{
  "num_hidden_layers": 14,
  "hidden_size": 96,
  "num_attention_heads": 3,
  "num_key_value_heads": 3,
  "head_dim": 32,
  "intermediate_size": 384,
  "vocab_size": 8192,
  "hidden_act": "tanh_gelu",
  "norm": "layernorm",
  "norm_place": "pre",
  "norm_eps": 1e-05,
  "positions": "rope",
  "rope_theta": 10000.0,
  "rope_fraction": 0.5,
  "qk_norm": false,
  "attn_scale": 0.177,
  "bias": "none",
  "tie_word_embeddings": true,
  "parallel_block": true,
  "init": "uniform",
  "init_std_qkv": 0.0709,
  "init_std_o": 0.0,
  "init_std_up": 0.0709,
  "init_std_down": 0.0,
  "optimizer": "adam_variant",
  "learning_rate": 0.00244,
  "beta1": 0.9,
  "beta2": 0.99,
  "weight_decay": 0.051,
  "lr_head": 0.00817,
  "max_grad_norm": 0.5,
  "warmup_steps": 323,
  "schedule": "wsd",
  "decay_fraction": 0.564,
  "decay_shape": "linear",
  "final_lr_fraction": 0.1,
  "batch_tokens": 16384,
  "max_seq_len": 512,
  "doc_mask": true,
  "train_tokens": 115200000,
  "max_steps": 7032,
  "dataset": "wikipedia_en"
}
Each number is 50 + 15 x the weight over the matrix's rms, rounded and kept within 0 to 99. Layers, rows and columns count from 0.

# layer 4 MLP up, 384x96, rms 0.153, rows 0-213, columns 32-63
39 51 59 56 56 54 45 68 43 35 77 48 52 33 35 45 52 41 70 49 59 37 57 19 62 66 41 57 42 53 39 49
33 28 61 61 64 29 56 60 37 39 32 41 64 56 41 41 40 55 38 71 59 63 57 72 30 52 56 76 42 55 88 41
52 64 43 43 73 52 48 36 58 33 43 53 50 51 45 57 60 38 29 49 66 40 42 57 58 66 47 64 62 32 45 46
52 41 49 47 58 26 51 64 44 30 61 64 65 55 60 62 40 57 37 45 76 50 80 42 20 47 47 71 68 47 60 42
20 33 60 51 89 86 49 58 47 53 40 49 47 67 51 37 34 47 43 31 68 54 76 47 35 49 35 34 46 56 31 39
37 37 42 28 55 62 25 61 45 48 41 28 58 47 56 53 45 48 55 49 81 21 68 58 41 54 53 45 63 54 46 33
17 36 70 53 56 39 68 68 31 38 56 54 43 69 70 58 48 47 40 43 48 29 73 70 53 54 43 66 33 51 88 72
48 66 55 45 33 55 77 48 61 33 65 44 62 54 27 70 73 75 39 35 33 57 76 45 34 28 38 64 23 50 42 61
49 49 39 66 33 54 52 40 35 21 43 56 51 43 44 53 35 62 27 45 43 38 80 72 41 30 56 51 66 32 55 33
39 66 46 61 33 61 31 34 28 27 73 38 63 62 62 71 61 49 59 31 40 57 54 68 35 47 58 84 16 62 51 22
69 24 47 54 48 76 50 70 74 55 60 45 63 51 59 51 69 37 44 54 73 60 35 66 40 48 33 48 57 38 42 58
61 53 79 35 56 53 31 50 50 56 60 67 35 39 33 67 42 57 47 43 69 72 37 49 34 50 24 48 43 37 55 58
38 52 45 29 54 35 49 43 45 41 41 29 41 56 67 59 62 54 35 44 76 25 70 53 41 57 30 60 65 54 87 40
56 48 46 30 65 48 40 31 42 39 57 40 39 38 53 47 51 49 48 47 48 50 53 58 43 50 48 86 47 79 53 52
49 58 56 15 80 22 53 45 45 32 71 37 80 58 33 58 84 71 51 72 46 44 65 30 55 42 45 82 72 52 75 31
42 41 69 62 28 40 56 52 55 29 47 45 65 42 38 58 59 40 50 62 57 54 55 57 49 51 19 43 54 41 36 51
00 68 36 46 52 61 76 35 31 17 55 42 54 82 29 64 43 68 51 04 51 34 54 59 16 38 47 52 58 78 52 22
67 60 29 32 65 52 46 57 45 54 58 50 55 76 51 49 58 54 66 39 49 57 58 50 57 59 28 80 67 47 68 30
46 59 44 42 62 38 49 37 04 50 64 58 51 31 54 46 68 84 48 41 52 49 73 90 27 32 40 86 64 40 67 42
39 48 67 38 68 42 56 66 50 58 60 12 48 73 42 40 42 70 39 42 58 36 41 71 20 49 44 48 47 32 63 30
48 60 27 58 52 62 34 62 39 50 67 54 39 54 49 47 50 37 31 28 52 49 47 37 41 59 45 74 31 18 41 35
64 66 67 62 67 62 33 37 40 32 43 35 66 49 59 48 30 70 55 37 42 57 55 51 66 60 43 52 20 58 88 76
46 55 44 62 51 54 43 54 51 34 65 72 24 62 61 83 49 57 70 65 48 69 39 57 43 56 42 75 50 45 57 50
56 42 60 32 57 49 49 56 38 45 63 55 63 45 41 45 67 50 65 35 33 61 58 58 49 30 60 53 69 74 48 52
63 54 60 39 29 52 48 48 38 57 52 50 50 32 44 80 31 45 35 64 68 36 58 79 34 55 38 66 51 36 36 60
37 46 28 41 76 33 44 68 42 46 57 50 68 35 56 56 49 39 56 23 49 57 75 45 49 69 50 67 38 49 74 71
32 57 49 29 82 51 45 43 40 51 71 29 46 45 48 76 49 50 43 47 38 36 40 25 03 53 22 52 40 42 54 42
42 56 63 34 60 64 51 40 27 53 54 53 62 54 53 57 45 46 52 36 46 59 50 52 44 48 58 35 67 55 42 25
42 51 74 35 60 78 60 35 38 68 46 45 48 45 49 59 64 65 41 52 46 39 46 45 66 48 36 42 48 38 58 52
27 30 46 42 75 41 70 46 49 42 77 66 41 31 63 53 46 52 42 62 34 54 73 47 36 57 49 78 43 72 52 41
54 66 72 26 67 41 30 63 65 52 41 57 68 53 66 47 58 86 21 39 73 20 83 55 37 27 32 31 60 15 37 59
20 60 49 15 55 57 64 39 46 04 54 66 76 50 34 30 73 52 40 26 70 51 88 67 42 21 40 35 35 44 37 36
65 29 44 55 45 68 37 63 44 56 66 54 42 46 58 42 53 35 63 34 55 41 79 27 33 49 41 49 55 57 57 57
58 57 79 33 40 51 89 88 41 47 66 38 63 34 29 41 42 86 22 45 42 23 56 47 58 34 48 41 47 28 52 56
61 23 52 45 54 18 29 24 36 47 77 52 37 47 64 78 61 52 29 58 72 40 69 58 44 41 46 79 66 49 42 48
64 52 54 31 44 45 35 50 31 45 37 62 57 44 24 77 70 47 60 45 57 57 44 47 36 70 36 73 52 39 57 55
45 61 53 33 30 54 49 49 65 39 70 31 47 54 40 33 43 45 39 53 61 33 84 42 44 55 35 73 69 38 21 45
24 55 63 41 28 70 33 65 48 52 53 50 50 62 39 51 58 70 30 51 48 35 42 64 37 51 33 56 59 46 47 74
33 43 53 44 40 49 35 44 53 58 59 35 60 48 57 70 47 55 27 57 37 44 48 41 40 52 53 57 73 53 57 32
49 38 46 39 40 62 41 53 45 44 69 55 62 49 32 55 31 40 52 37 73 62 99 65 30 62 28 53 56 41 57 39
49 46 55 33 48 42 70 72 16 41 76 68 54 73 45 49 65 91 42 38 62 66 67 50 50 25 64 48 18 63 49 44
60 40 42 42 37 55 38 45 37 53 42 43 38 62 39 59 80 69 48 63 51 45 65 39 54 35 48 82 61 16 62 40
22 52 56 44 45 51 73 31 50 46 47 63 64 45 48 46 65 46 54 59 57 44 49 70 38 44 43 35 52 52 50 65
40 74 63 23 48 55 44 80 33 48 58 42 66 50 32 75 59 64 71 41 76 51 42 43 49 54 30 59 72 43 47 52
45 41 51 22 52 57 46 65 27 53 29 36 42 29 36 58 60 83 54 54 68 29 64 53 42 57 32 64 29 29 61 51
43 65 41 34 58 59 56 58 56 14 41 49 47 46 37 60 67 49 33 55 47 38 38 62 32 59 45 38 44 39 46 45
44 48 57 54 57 57 62 28 46 62 52 53 46 53 30 48 36 45 31 62 60 51 34 45 39 57 40 79 52 38 43 51
33 32 61 39 47 54 77 55 30 25 41 73 73 47 38 44 38 60 67 51 62 27 61 48 49 26 30 44 18 45 50 69
24 63 47 45 62 58 45 35 50 38 58 47 63 47 36 49 43 42 30 40 41 26 76 29 46 50 38 58 56 41 49 30
47 63 44 44 64 75 55 79 38 51 59 63 74 53 45 25 66 83 72 68 49 44 60 68 63 36 32 58 59 26 62 48
82 47 64 38 69 65 23 83 52 42 61 69 66 46 50 66 67 81 42 36 51 32 74 76 56 45 32 23 49 42 45 54
53 52 48 59 43 37 86 67 37 23 64 58 78 80 78 38 50 79 34 35 64 51 68 65 57 16 51 32 60 39 67 53
66 48 49 39 63 43 45 51 31 51 70 66 56 56 28 51 89 59 38 28 27 43 74 47 18 59 34 68 55 08 64 55
52 48 63 51 69 30 59 45 45 52 65 43 59 39 33 69 28 49 63 28 48 47 45 38 43 58 43 65 16 42 42 53
20 46 52 61 61 49 58 45 14 32 73 52 75 43 34 42 51 43 54 50 28 43 69 57 56 51 48 42 45 67 67 60
22 48 60 59 60 66 72 69 59 21 88 46 56 53 53 53 35 60 33 23 24 43 61 72 32 60 47 65 49 28 29 54
63 36 60 34 66 42 40 81 20 41 56 54 60 32 49 54 47 39 73 32 42 49 64 66 56 29 50 56 50 41 35 50
50 22 74 51 51 51 58 67 36 47 64 57 47 39 42 44 59 71 39 49 71 69 79 51 38 54 36 42 44 36 63 67
49 26 52 30 55 38 45 43 41 50 41 56 46 54 47 38 62 88 66 62 74 55 78 43 46 39 56 72 52 41 83 27
48 53 54 61 44 69 52 48 55 35 68 44 87 64 47 63 55 50 63 45 55 35 56 56 47 56 37 31 53 57 36 33
52 41 28 42 58 55 59 48 25 54 30 55 57 66 27 52 64 50 37 20 21 61 39 43 49 52 49 43 15 59 70 53
27 46 60 13 37 25 49 61 29 47 49 53 24 45 50 61 77 59 60 58 37 45 95 63 29 30 26 89 59 38 58 40
54 28 45 41 63 79 40 66 40 44 56 60 50 47 43 44 43 62 46 45 67 48 90 57 33 43 44 33 36 44 58 40
51 36 44 66 82 61 51 83 23 44 53 75 44 72 44 27 40 44 65 52 55 56 61 60 36 23 47 43 74 51 57 54
43 25 65 26 76 72 46 23 65 36 56 37 44 13 58 56 51 45 30 65 48 40 57 45 45 53 40 50 48 54 29 80
41 76 46 44 31 44 47 60 49 26 51 39 83 80 30 49 55 56 46 18 51 61 50 48 37 31 44 27 44 25 41 45
59 45 44 53 47 77 35 57 20 44 40 56 92 29 69 74 44 60 30 43 43 68 60 55 47 44 34 54 32 47 71 43
37 60 48 44 69 56 35 65 20 54 31 65 58 33 34 72 41 37 77 52 47 41 35 36 31 39 44 70 36 61 40 64
61 38 43 19 48 53 65 27 19 31 40 46 45 27 15 42 81 71 58 55 53 41 69 38 46 47 27 77 59 24 71 85
29 65 59 30 75 29 58 57 67 52 43 40 61 41 47 42 79 73 52 52 66 40 68 46 54 61 22 44 77 65 70 39
55 62 56 23 58 47 69 44 54 51 46 41 47 58 67 61 48 63 58 58 56 47 54 62 51 51 51 36 67 42 57 61
45 57 29 41 18 46 48 17 33 38 53 83 48 72 43 84 50 40 29 50 68 73 48 55 25 57 37 83 36 41 53 50
58 65 77 39 70 48 48 66 15 51 49 44 79 48 35 79 41 46 53 65 66 40 59 43 54 43 53 35 35 70 57 50
37 41 61 52 51 40 54 53 56 60 86 34 62 38 62 53 60 60 39 55 83 29 60 46 23 54 44 56 59 16 44 45
69 65 74 31 67 18 38 45 50 47 55 52 53 56 00 59 42 52 48 59 65 37 50 48 46 55 42 50 38 38 51 52
49 37 56 35 47 56 41 51 25 63 64 50 56 06 49 51 57 52 53 38 35 46 66 63 37 21 47 53 38 42 41 47
46 49 60 44 32 56 44 42 16 36 85 60 47 48 44 75 51 39 42 64 69 22 58 59 42 51 33 57 65 46 51 41
42 32 58 35 53 66 32 47 27 41 79 86 58 40 49 90 32 60 56 44 57 33 64 70 35 55 64 67 26 42 68 77
50 23 47 51 32 61 42 46 58 59 56 49 79 48 48 70 73 40 45 13 57 43 53 49 53 47 40 50 60 43 51 77
49 66 46 36 50 51 74 34 34 45 45 65 49 55 36 79 47 25 55 55 49 59 53 63 22 61 50 64 32 23 38 14
60 36 54 49 50 41 70 67 35 35 55 58 69 53 75 54 60 41 48 60 26 29 57 77 42 31 61 75 54 53 41 67
53 58 55 52 72 33 27 43 31 40 62 42 57 53 60 56 31 68 59 59 62 56 37 74 41 63 48 58 49 50 58 27
57 37 60 44 75 71 46 61 53 42 76 40 76 55 28 52 49 62 58 47 38 50 34 49 32 43 45 47 83 47 72 44
42 39 47 11 85 38 76 51 41 44 65 41 35 47 79 42 77 47 35 48 34 36 55 41 36 22 38 47 53 36 50 57
39 49 75 66 55 30 47 17 43 38 66 58 38 58 45 50 41 34 36 60 59 33 58 77 62 49 53 49 49 32 71 35
50 58 54 47 65 45 46 56 51 43 36 29 51 35 43 70 63 42 80 18 26 32 36 42 37 59 68 41 36 69 47 60
36 42 76 45 42 21 42 56 40 46 49 43 36 44 38 50 66 69 68 51 60 59 68 54 51 57 40 66 62 35 28 57
36 45 38 23 44 32 70 69 45 45 46 59 40 48 40 53 98 65 12 30 36 12 77 62 30 22 43 67 43 53 48 37
56 60 52 32 44 59 44 30 42 43 47 33 57 35 72 37 62 64 38 62 48 55 39 27 52 63 31 72 73 54 43 43
53 56 35 65 71 57 45 70 41 36 68 48 54 34 52 41 32 53 55 32 51 43 48 24 45 42 53 39 50 53 16 49
53 61 37 21 18 58 84 41 38 57 61 40 36 44 53 66 43 63 67 48 42 44 52 79 42 35 45 57 57 51 40 32
63 21 36 43 48 85 45 63 21 50 46 41 62 19 49 59 42 42 52 45 37 37 69 44 31 57 11 89 44 27 60 63
23 46 49 39 59 55 44 56 46 45 77 53 82 48 27 74 60 60 61 20 48 41 55 54 32 58 50 76 50 53 76 55
37 49 76 48 38 65 53 29 32 51 57 43 36 62 23 50 63 50 70 47 63 62 50 50 56 13 40 53 54 46 48 53
55 56 42 36 69 26 68 51 56 37 57 54 99 32 63 63 62 62 63 37 58 58 57 49 45 43 36 59 45 59 71 31
60 49 43 59 64 60 40 63 35 23 66 53 60 44 40 56 60 62 61 43 27 40 56 64 67 24 59 56 71 47 75 25
19 46 70 67 30 41 52 37 40 28 53 67 53 56 21 47 45 45 53 53 68 65 71 64 18 55 60 53 42 29 45 29
58 47 45 55 67 58 59 51 50 59 55 42 42 30 15 50 56 52 36 41 41 15 57 61 66 59 40 42 34 37 53 48
54 56 71 55 50 51 27 45 54 14 63 40 36 62 25 59 32 57 86 39 90 68 35 54 53 54 42 40 29 58 63 51
40 44 38 26 72 59 49 45 34 45 53 62 50 33 18 47 72 54 46 23 47 44 48 41 54 48 44 60 41 65 64 55
57 55 58 52 44 59 65 63 65 59 56 33 36 26 45 61 71 67 57 29 44 37 61 49 41 27 60 52 52 68 24 52
63 56 46 69 50 62 50 72 51 46 60 30 68 45 39 33 49 69 61 22 59 40 56 82 43 51 55 67 42 54 15 44
57 47 75 51 23 40 47 64 49 34 52 59 56 62 37 63 59 53 55 60 61 47 41 68 23 49 42 73 67 59 41 53
69 70 85 56 66 42 53 45 57 38 41 45 29 22 48 44 39 55 35 27 62 52 49 65 34 66 35 71 42 63 26 10
19 42 56 37 54 42 56 40 46 58 49 39 65 37 61 52 64 32 20 25 52 38 62 62 31 37 35 40 61 50 75 51
40 46 90 35 54 43 78 63 54 35 43 20 78 46 74 58 46 87 58 07 37 35 41 70 49 43 41 40 19 65 49 36
65 57 36 58 34 36 41 60 24 30 56 54 72 57 52 50 81 81 36 25 31 54 60 53 38 52 20 77 52 27 45 63
57 55 62 02 51 13 40 40 53 35 80 49 39 30 26 90 69 35 35 25 74 44 55 82 37 60 47 46 32 55 66 38
46 45 59 52 62 45 46 69 59 53 57 43 79 15 55 67 52 49 38 48 48 54 61 65 42 41 55 55 35 51 56 45
69 68 54 31 66 34 59 61 31 54 64 10 39 35 59 66 64 45 47 37 67 45 51 68 35 36 25 55 32 57 53 51
46 55 57 58 51 28 48 62 22 54 61 36 72 58 20 53 62 74 53 36 56 85 52 62 38 48 54 49 37 47 72 23
49 47 58 55 68 39 52 57 31 44 64 47 34 70 17 75 75 33 68 21 47 28 64 55 35 32 50 77 10 54 47 63
44 55 50 63 66 58 74 75 52 26 51 32 61 57 49 63 37 62 50 09 50 68 91 58 35 22 59 58 33 80 49 55
58 48 76 63 60 13 61 42 56 14 84 42 74 61 30 46 50 60 37 50 59 47 54 79 56 51 33 56 64 21 45 41
35 56 57 54 49 23 48 53 38 42 57 55 66 56 26 59 91 58 61 26 69 28 66 98 22 40 29 54 62 58 50 61
31 46 47 58 27 53 35 62 37 44 78 58 34 78 43 70 33 39 70 50 52 57 53 53 35 57 58 37 33 63 46 44
54 64 43 43 65 38 47 67 33 53 54 71 70 40 32 58 34 59 47 67 63 56 81 61 66 35 26 42 57 47 34 59
63 48 61 61 32 35 64 62 61 45 58 28 58 81 37 32 48 99 15 54 62 44 63 44 66 13 44 68 31 31 47 52
46 37 53 32 40 47 31 59 34 37 73 52 66 58 53 59 38 63 43 38 71 49 67 41 27 76 39 39 59 54 73 32
57 29 70 47 56 70 65 59 46 30 28 48 56 36 49 62 38 45 65 25 38 61 55 74 65 60 61 69 04 39 57 35
39 34 70 70 37 60 49 56 52 44 50 63 62 37 21 33 41 61 53 32 53 48 75 32 43 37 53 71 78 40 53 17
47 26 97 53 52 24 43 57 47 42 72 62 54 50 15 78 37 43 43 35 51 45 47 78 24 55 38 46 11 53 41 55
50 52 48 42 44 57 42 74 45 33 48 36 46 62 70 73 49 68 63 43 49 61 63 64 41 45 43 62 57 48 51 65
41 29 71 63 28 32 44 56 25 60 64 40 59 53 28 34 28 60 56 36 52 51 49 51 27 54 63 39 19 69 62 37
64 47 75 39 60 56 58 47 47 30 79 79 44 54 40 38 46 50 62 62 48 49 48 47 45 41 51 65 47 56 40 40
68 67 59 48 82 61 32 52 65 31 46 54 77 38 54 52 51 61 55 32 67 36 45 57 66 53 54 34 15 36 93 43
53 33 55 48 58 44 39 73 56 58 33 41 45 56 52 44 75 80 42 48 62 29 44 61 37 26 38 62 52 39 56 45
24 37 68 43 58 26 53 44 46 02 36 48 54 42 43 36 67 73 61 44 49 46 46 66 30 30 48 41 61 63 67 40
48 61 99 15 47 45 59 36 25 55 59 68 45 41 61 84 67 80 32 54 51 00 66 39 35 17 35 63 67 54 51 71
41 40 49 45 54 52 48 66 29 50 62 55 52 37 60 49 42 47 61 51 40 40 65 39 44 43 45 47 39 53 36 32
41 49 19 36 43 75 36 58 32 48 49 39 38 26 29 51 65 50 71 46 62 52 48 27 37 70 41 87 61 46 58 52
58 37 52 60 39 48 51 37 46 27 54 55 42 78 69 57 81 84 26 45 81 62 69 30 47 51 32 62 44 50 43 51
57 43 59 47 53 46 44 56 58 62 59 45 57 63 51 59 53 38 46 29 36 34 46 64 37 61 54 52 44 72 62 42
25 63 36 43 46 34 58 39 60 43 37 44 84 17 54 57 63 68 15 46 74 30 37 52 07 36 41 56 41 30 42 42
52 72 39 45 53 62 45 27 40 36 63 49 50 34 51 40 63 60 69 47 44 62 55 80 46 22 40 67 60 53 46 31
53 27 69 57 44 71 45 51 34 30 61 40 44 74 20 56 56 72 10 54 47 51 57 61 59 44 41 47 52 41 38 41
59 51 38 56 73 36 48 40 11 42 74 54 57 61 60 50 38 57 76 61 72 86 51 43 12 42 61 51 44 48 66 32
32 64 56 42 48 50 66 51 44 31 57 81 64 32 53 57 39 74 52 53 52 53 74 68 55 32 25 59 42 69 43 93
66 41 50 46 81 52 45 52 64 45 45 24 44 26 41 42 50 73 15 29 67 28 54 53 31 41 39 47 55 25 68 55
45 71 37 32 49 59 34 37 12 60 56 33 61 42 46 76 43 55 59 20 67 49 59 58 41 42 24 76 48 62 48 26
57 55 75 56 63 20 70 45 31 36 56 60 53 69 36 65 46 56 53 49 58 46 54 49 33 36 20 56 26 68 61 62
50 56 36 51 37 42 77 77 53 63 48 56 64 42 59 49 49 90 60 40 46 34 57 80 42 24 00 65 53 61 42 43
25 48 49 75 78 55 44 44 41 42 64 76 47 51 12 38 53 62 68 26 51 45 47 64 29 33 45 61 46 57 40 42
56 57 56 32 59 47 53 46 15 20 36 43 33 58 13 48 85 64 41 56 53 57 77 77 47 32 42 70 12 62 53 51
12 56 61 44 75 32 70 61 27 16 60 38 51 64 44 65 59 60 47 45 62 41 47 50 22 41 43 62 35 65 41 48
43 43 53 42 79 30 30 32 29 53 99 75 44 59 39 60 42 55 50 65 57 76 46 31 63 69 51 62 37 44 51 27
38 41 48 51 59 37 61 57 54 42 87 32 54 51 40 47 46 27 27 10 53 41 52 48 33 32 37 49 72 27 43 27
46 44 55 52 52 24 70 28 30 35 53 52 51 10 71 44 70 42 29 55 42 60 53 80 40 68 50 70 61 33 57 66
57 11 53 42 52 63 62 65 62 66 46 33 54 18 44 43 46 81 61 46 58 21 67 36 65 31 36 81 49 51 38 57
25 49 75 64 20 52 65 67 41 50 54 53 52 41 48 63 57 53 48 55 68 53 81 49 50 31 23 43 44 39 54 42
17 64 50 29 55 59 67 45 48 16 71 51 53 66 43 48 70 72 59 40 31 51 83 56 28 33 47 80 78 60 71 38
53 36 43 32 47 79 48 40 39 53 36 52 47 43 27 51 53 57 75 49 45 32 47 39 40 41 63 64 39 46 34 63
33 65 49 45 55 56 43 30 58 34 54 45 76 77 37 49 34 56 68 58 55 45 64 49 52 50 45 33 25 44 38 49
51 68 93 65 51 66 56 64 48 37 55 69 65 21 37 46 65 47 42 48 54 44 63 57 18 52 50 75 37 20 51 46
51 34 64 54 70 63 22 62 39 61 37 64 56 45 62 47 60 65 61 38 49 24 62 50 41 60 43 61 65 34 64 62
58 34 59 40 38 47 73 38 48 35 31 19 29 65 16 75 60 54 37 37 48 23 62 57 47 34 41 49 60 34 38 75
39 30 46 13 66 58 62 53 37 55 71 31 69 52 35 47 49 47 65 42 61 42 44 68 54 41 34 53 78 56 59 51
51 59 49 54 50 35 76 53 40 32 41 33 56 17 34 60 81 85 39 26 59 36 47 67 44 41 45 52 51 80 84 51
35 62 49 41 67 24 57 38 43 47 47 48 54 66 15 59 56 39 50 35 77 62 56 75 54 61 48 49 10 62 43 47
35 54 38 37 63 19 49 35 52 50 57 25 62 46 31 61 41 47 82 34 58 53 42 57 61 72 48 79 29 49 53 40
42 46 68 44 47 44 72 53 09 27 61 51 48 57 56 42 64 77 46 47 40 41 44 64 57 45 42 45 54 59 61 30
55 30 51 53 65 33 47 53 34 21 56 44 59 43 25 55 41 40 78 51 63 43 49 36 51 54 42 47 20 35 59 68
58 61 61 51 34 62 39 50 53 51 58 58 47 40 10 79 52 37 78 27 71 57 30 36 58 49 46 44 68 36 38 69
47 32 52 27 57 38 12 20 42 53 77 17 54 33 23 90 44 45 36 22 33 51 38 54 45 65 54 64 46 19 71 31
54 34 44 46 62 47 87 68 24 06 72 54 50 24 55 49 52 65 59 72 62 56 73 12 39 25 31 55 51 23 62 38
35 42 57 48 75 69 49 53 66 42 45 35 53 79 28 61 50 73 30 45 61 48 51 38 46 43 64 53 30 59 56 48
47 46 78 35 43 46 58 80 39 39 49 34 44 47 56 33 46 62 70 66 45 53 70 54 21 40 40 54 50 55 57 63
44 57 69 47 40 62 80 68 44 52 61 46 53 26 50 37 59 51 65 72 70 24 50 39 56 44 40 66 25 58 67 43
49 39 58 48 54 32 31 64 54 46 59 49 59 47 71 98 34 37 70 50 46 77 52 45 45 48 35 53 86 27 40 72
59 37 69 52 35 33 48 49 21 51 69 37 56 54 41 58 51 59 56 41 61 42 56 52 37 47 36 59 66 54 54 46
79 50 50 53 43 33 76 29 28 40 55 37 43 23 06 40 56 87 60 33 58 46 67 58 44 39 19 57 52 53 36 37
32 45 33 61 67 55 39 43 35 22 47 43 57 56 06 47 58 53 57 23 21 39 51 62 38 42 60 54 34 82 70 19
61 53 48 62 37 48 44 27 00 27 58 43 57 48 16 57 50 73 50 28 32 80 89 78 19 35 32 84 53 46 51 32
53 29 61 38 68 55 62 44 54 53 72 62 27 47 48 33 38 52 18 23 47 50 76 66 48 42 51 51 30 65 29 38
33 61 60 45 10 49 49 43 53 63 41 31 59 52 30 70 47 46 58 29 58 25 39 53 58 60 37 99 35 15 67 74
32 45 49 58 54 49 62 67 28 26 56 46 57 62 43 67 41 56 58 33 37 30 73 83 51 48 39 56 38 47 53 57
50 38 74 58 71 41 51 47 36 38 50 49 62 50 44 45 86 59 50 43 60 11 48 82 52 49 23 67 41 43 64 51
43 53 41 36 18 31 53 43 31 26 60 54 65 53 36 99 12 45 41 47 54 53 36 79 55 47 48 73 42 62 60 43
57 41 69 27 61 33 78 36 41 45 58 49 50 37 28 53 58 58 31 45 50 42 60 55 43 28 47 67 34 76 61 38
41 60 91 28 43 37 42 40 29 56 99 69 42 14 35 34 46 68 30 72 67 55 77 20 30 50 44 75 30 44 48 50
39 40 58 58 69 35 48 42 23 43 36 32 39 67 33 42 86 53 41 51 58 49 57 40 27 33 26 65 54 70 56 50
51 58 54 41 51 34 78 51 49 49 48 39 58 47 61 67 69 65 48 46 67 42 57 48 31 21 25 41 52 45 54 38
49 59 43 42 40 62 64 45 49 48 51 66 41 31 58 49 64 53 47 79 48 38 55 51 45 66 52 61 56 70 86 69
48 15 26 51 34 18 52 67 18 36 69 72 41 70 41 58 70 57 70 40 56 65 88 67 34 22 30 62 48 39 55 43
55 40 50 34 34 61 50 47 41 42 56 46 55 55 45 48 47 76 39 18 58 58 50 52 33 51 47 57 50 80 53 62
18 70 57 16 35 37 70 60 31 45 61 34 37 60 26 79 58 34 33 45 38 48 54 57 59 39 40 51 28 61 58 41
67 35 74 50 64 11 52 38 41 59 51 36 60 63 24 69 52 63 42 38 43 44 50 64 34 42 35 87 51 32 55 60
50 41 60 51 42 51 58 65 29 47 65 52 62 39 57 66 78 73 55 18 39 64 56 70 33 41 38 64 41 33 50 34
47 46 71 21 50 39 72 53 31 39 61 57 45 49 36 71 29 56 44 64 50 39 59 56 55 51 51 44 49 51 67 60
37 51 50 24 61 61 68 73 41 63 44 26 46 34 45 50 70 64 70 37 24 21 53 47 36 45 35 42 50 41 54 59
29 26 60 41 52 62 57 47 40 45 56 51 34 70 48 48 68 55 51 42 53 38 42 36 27 58 27 44 56 44 56 42
44 58 60 30 45 34 67 54 36 17 68 62 64 46 30 55 77 57 53 21 49 61 99 71 47 34 37 55 22 42 53 43
43 51 54 51 46 42 96 61 54 43 39 44 60 21 56 69 73 74 66 29 59 43 60 65 27 31 38 54 31 64 52 47
19 43 58 47 61 48 61 69 40 28 44 64 72 38 40 37 50 39 53 28 48 29 70 61 11 31 34 82 59 67 51 52
63 45 70 25 62 30 26 62 59 52 41 20 60 41 60 59 68 51 47 43 71 45 43 61 29 44 46 57 66 37 29 41
67 59 49 35 55 26 45 45 07 42 67 69 70 74 31 65 59 48 59 16 45 62 45 53 34 60 32 35 39 61 51 40
41 25 49 42 49 62 48 43 32 43 66 59 73 41 59 59 58 62 34 46 48 24 42 54 44 48 43 43 41 46 49 64
37 62 45 38 45 59 55 74 58 45 71 65 68 74 69 27 74 52 65 17 42 75 62 75 24 52 43 35 32 19 46 37
39 65 55 63 60 49 32 80 13 20 49 40 87 14 58 45 53 48 36 66 57 57 74 50 35 41 22 32 72 24 59 45
28 49 43 56 62 67 64 50 52 39 35 45 76 33 61 62 53 64 32 49 79 57 47 57 14 25 33 28 64 59 74 23
80 24 77 46 68 58 56 55 26 36 39 40 68 73 18 54 41 38 31 63 68 41 45 70 55 46 53 44 12 43 44 25
69 71 81 40 43 47 52 56 35 59 57 53 43 43 58 45 77 45 81 57 54 33 81 69 63 52 21 68 33 54 54 57
46 43 67 35 41 54 51 61 51 21 57 67 42 45 22 36 42 36 49 56 71 29 58 73 40 32 50 63 27 59 84 43
67 32 72 35 61 55 35 59 42 47 71 56 58 49 40 75 43 61 64 28 46 47 35 45 56 63 52 53 60 34 52 56
40 30 61 39 27 38 39 47 44 39 81 53 58 60 56 59 46 30 35 55 55 39 45 50 29 60 61 68 36 60 65 35
41 46 50 26 60 74 51 38 40 46 39 21 42 44 36 73 43 58 62 40 72 55 53 45 49 29 46 85 58 55 55 54
66 58 55 47 58 47 33 50 22 40 45 36 67 60 45 65 59 56 92 36 69 68 57 86 52 39 52 61 43 49 72 42
36 39 72 43 55 47 45 61 45 40 75 47 55 35 38 69 53 33 55 25 41 56 61 49 27 42 10 68 22 47 44 57
18 63 43 47 60 25 62 68 64 40 52 47 32 53 34 56 54 88 63 35 57 44 60 52 48 47 20 76 66 51 67 54
40 27 65 48 39 67 55 38 25 51 74 48 31 56 37 57 43 46 44 44 47 58 79 66 48 52 38 75 40 50 62 53
44 27 68 31 74 26 55 48 46 58 35 76 35 37 52 52 71 70 47 27 71 38 50 54 55 53 53 76 54 41 55 49
24 70 55 46 51 57 29 59 58 53 67 47 66 49 61 57 47 50 54 52 48 24 69 35 50 22 38 69 56 61 40 41
56 57 43 43 38 51 36 55 62 53 78 12 62 37 47 68 53 27 37 52 49 55 57 41 29 69 29 75 60 39 65 47
22 38 76 44 55 61 61 75 34 35 66 71 35 72 51 45 73 52 71 69 59 35 68 52 63 43 34 42 57 57 63 48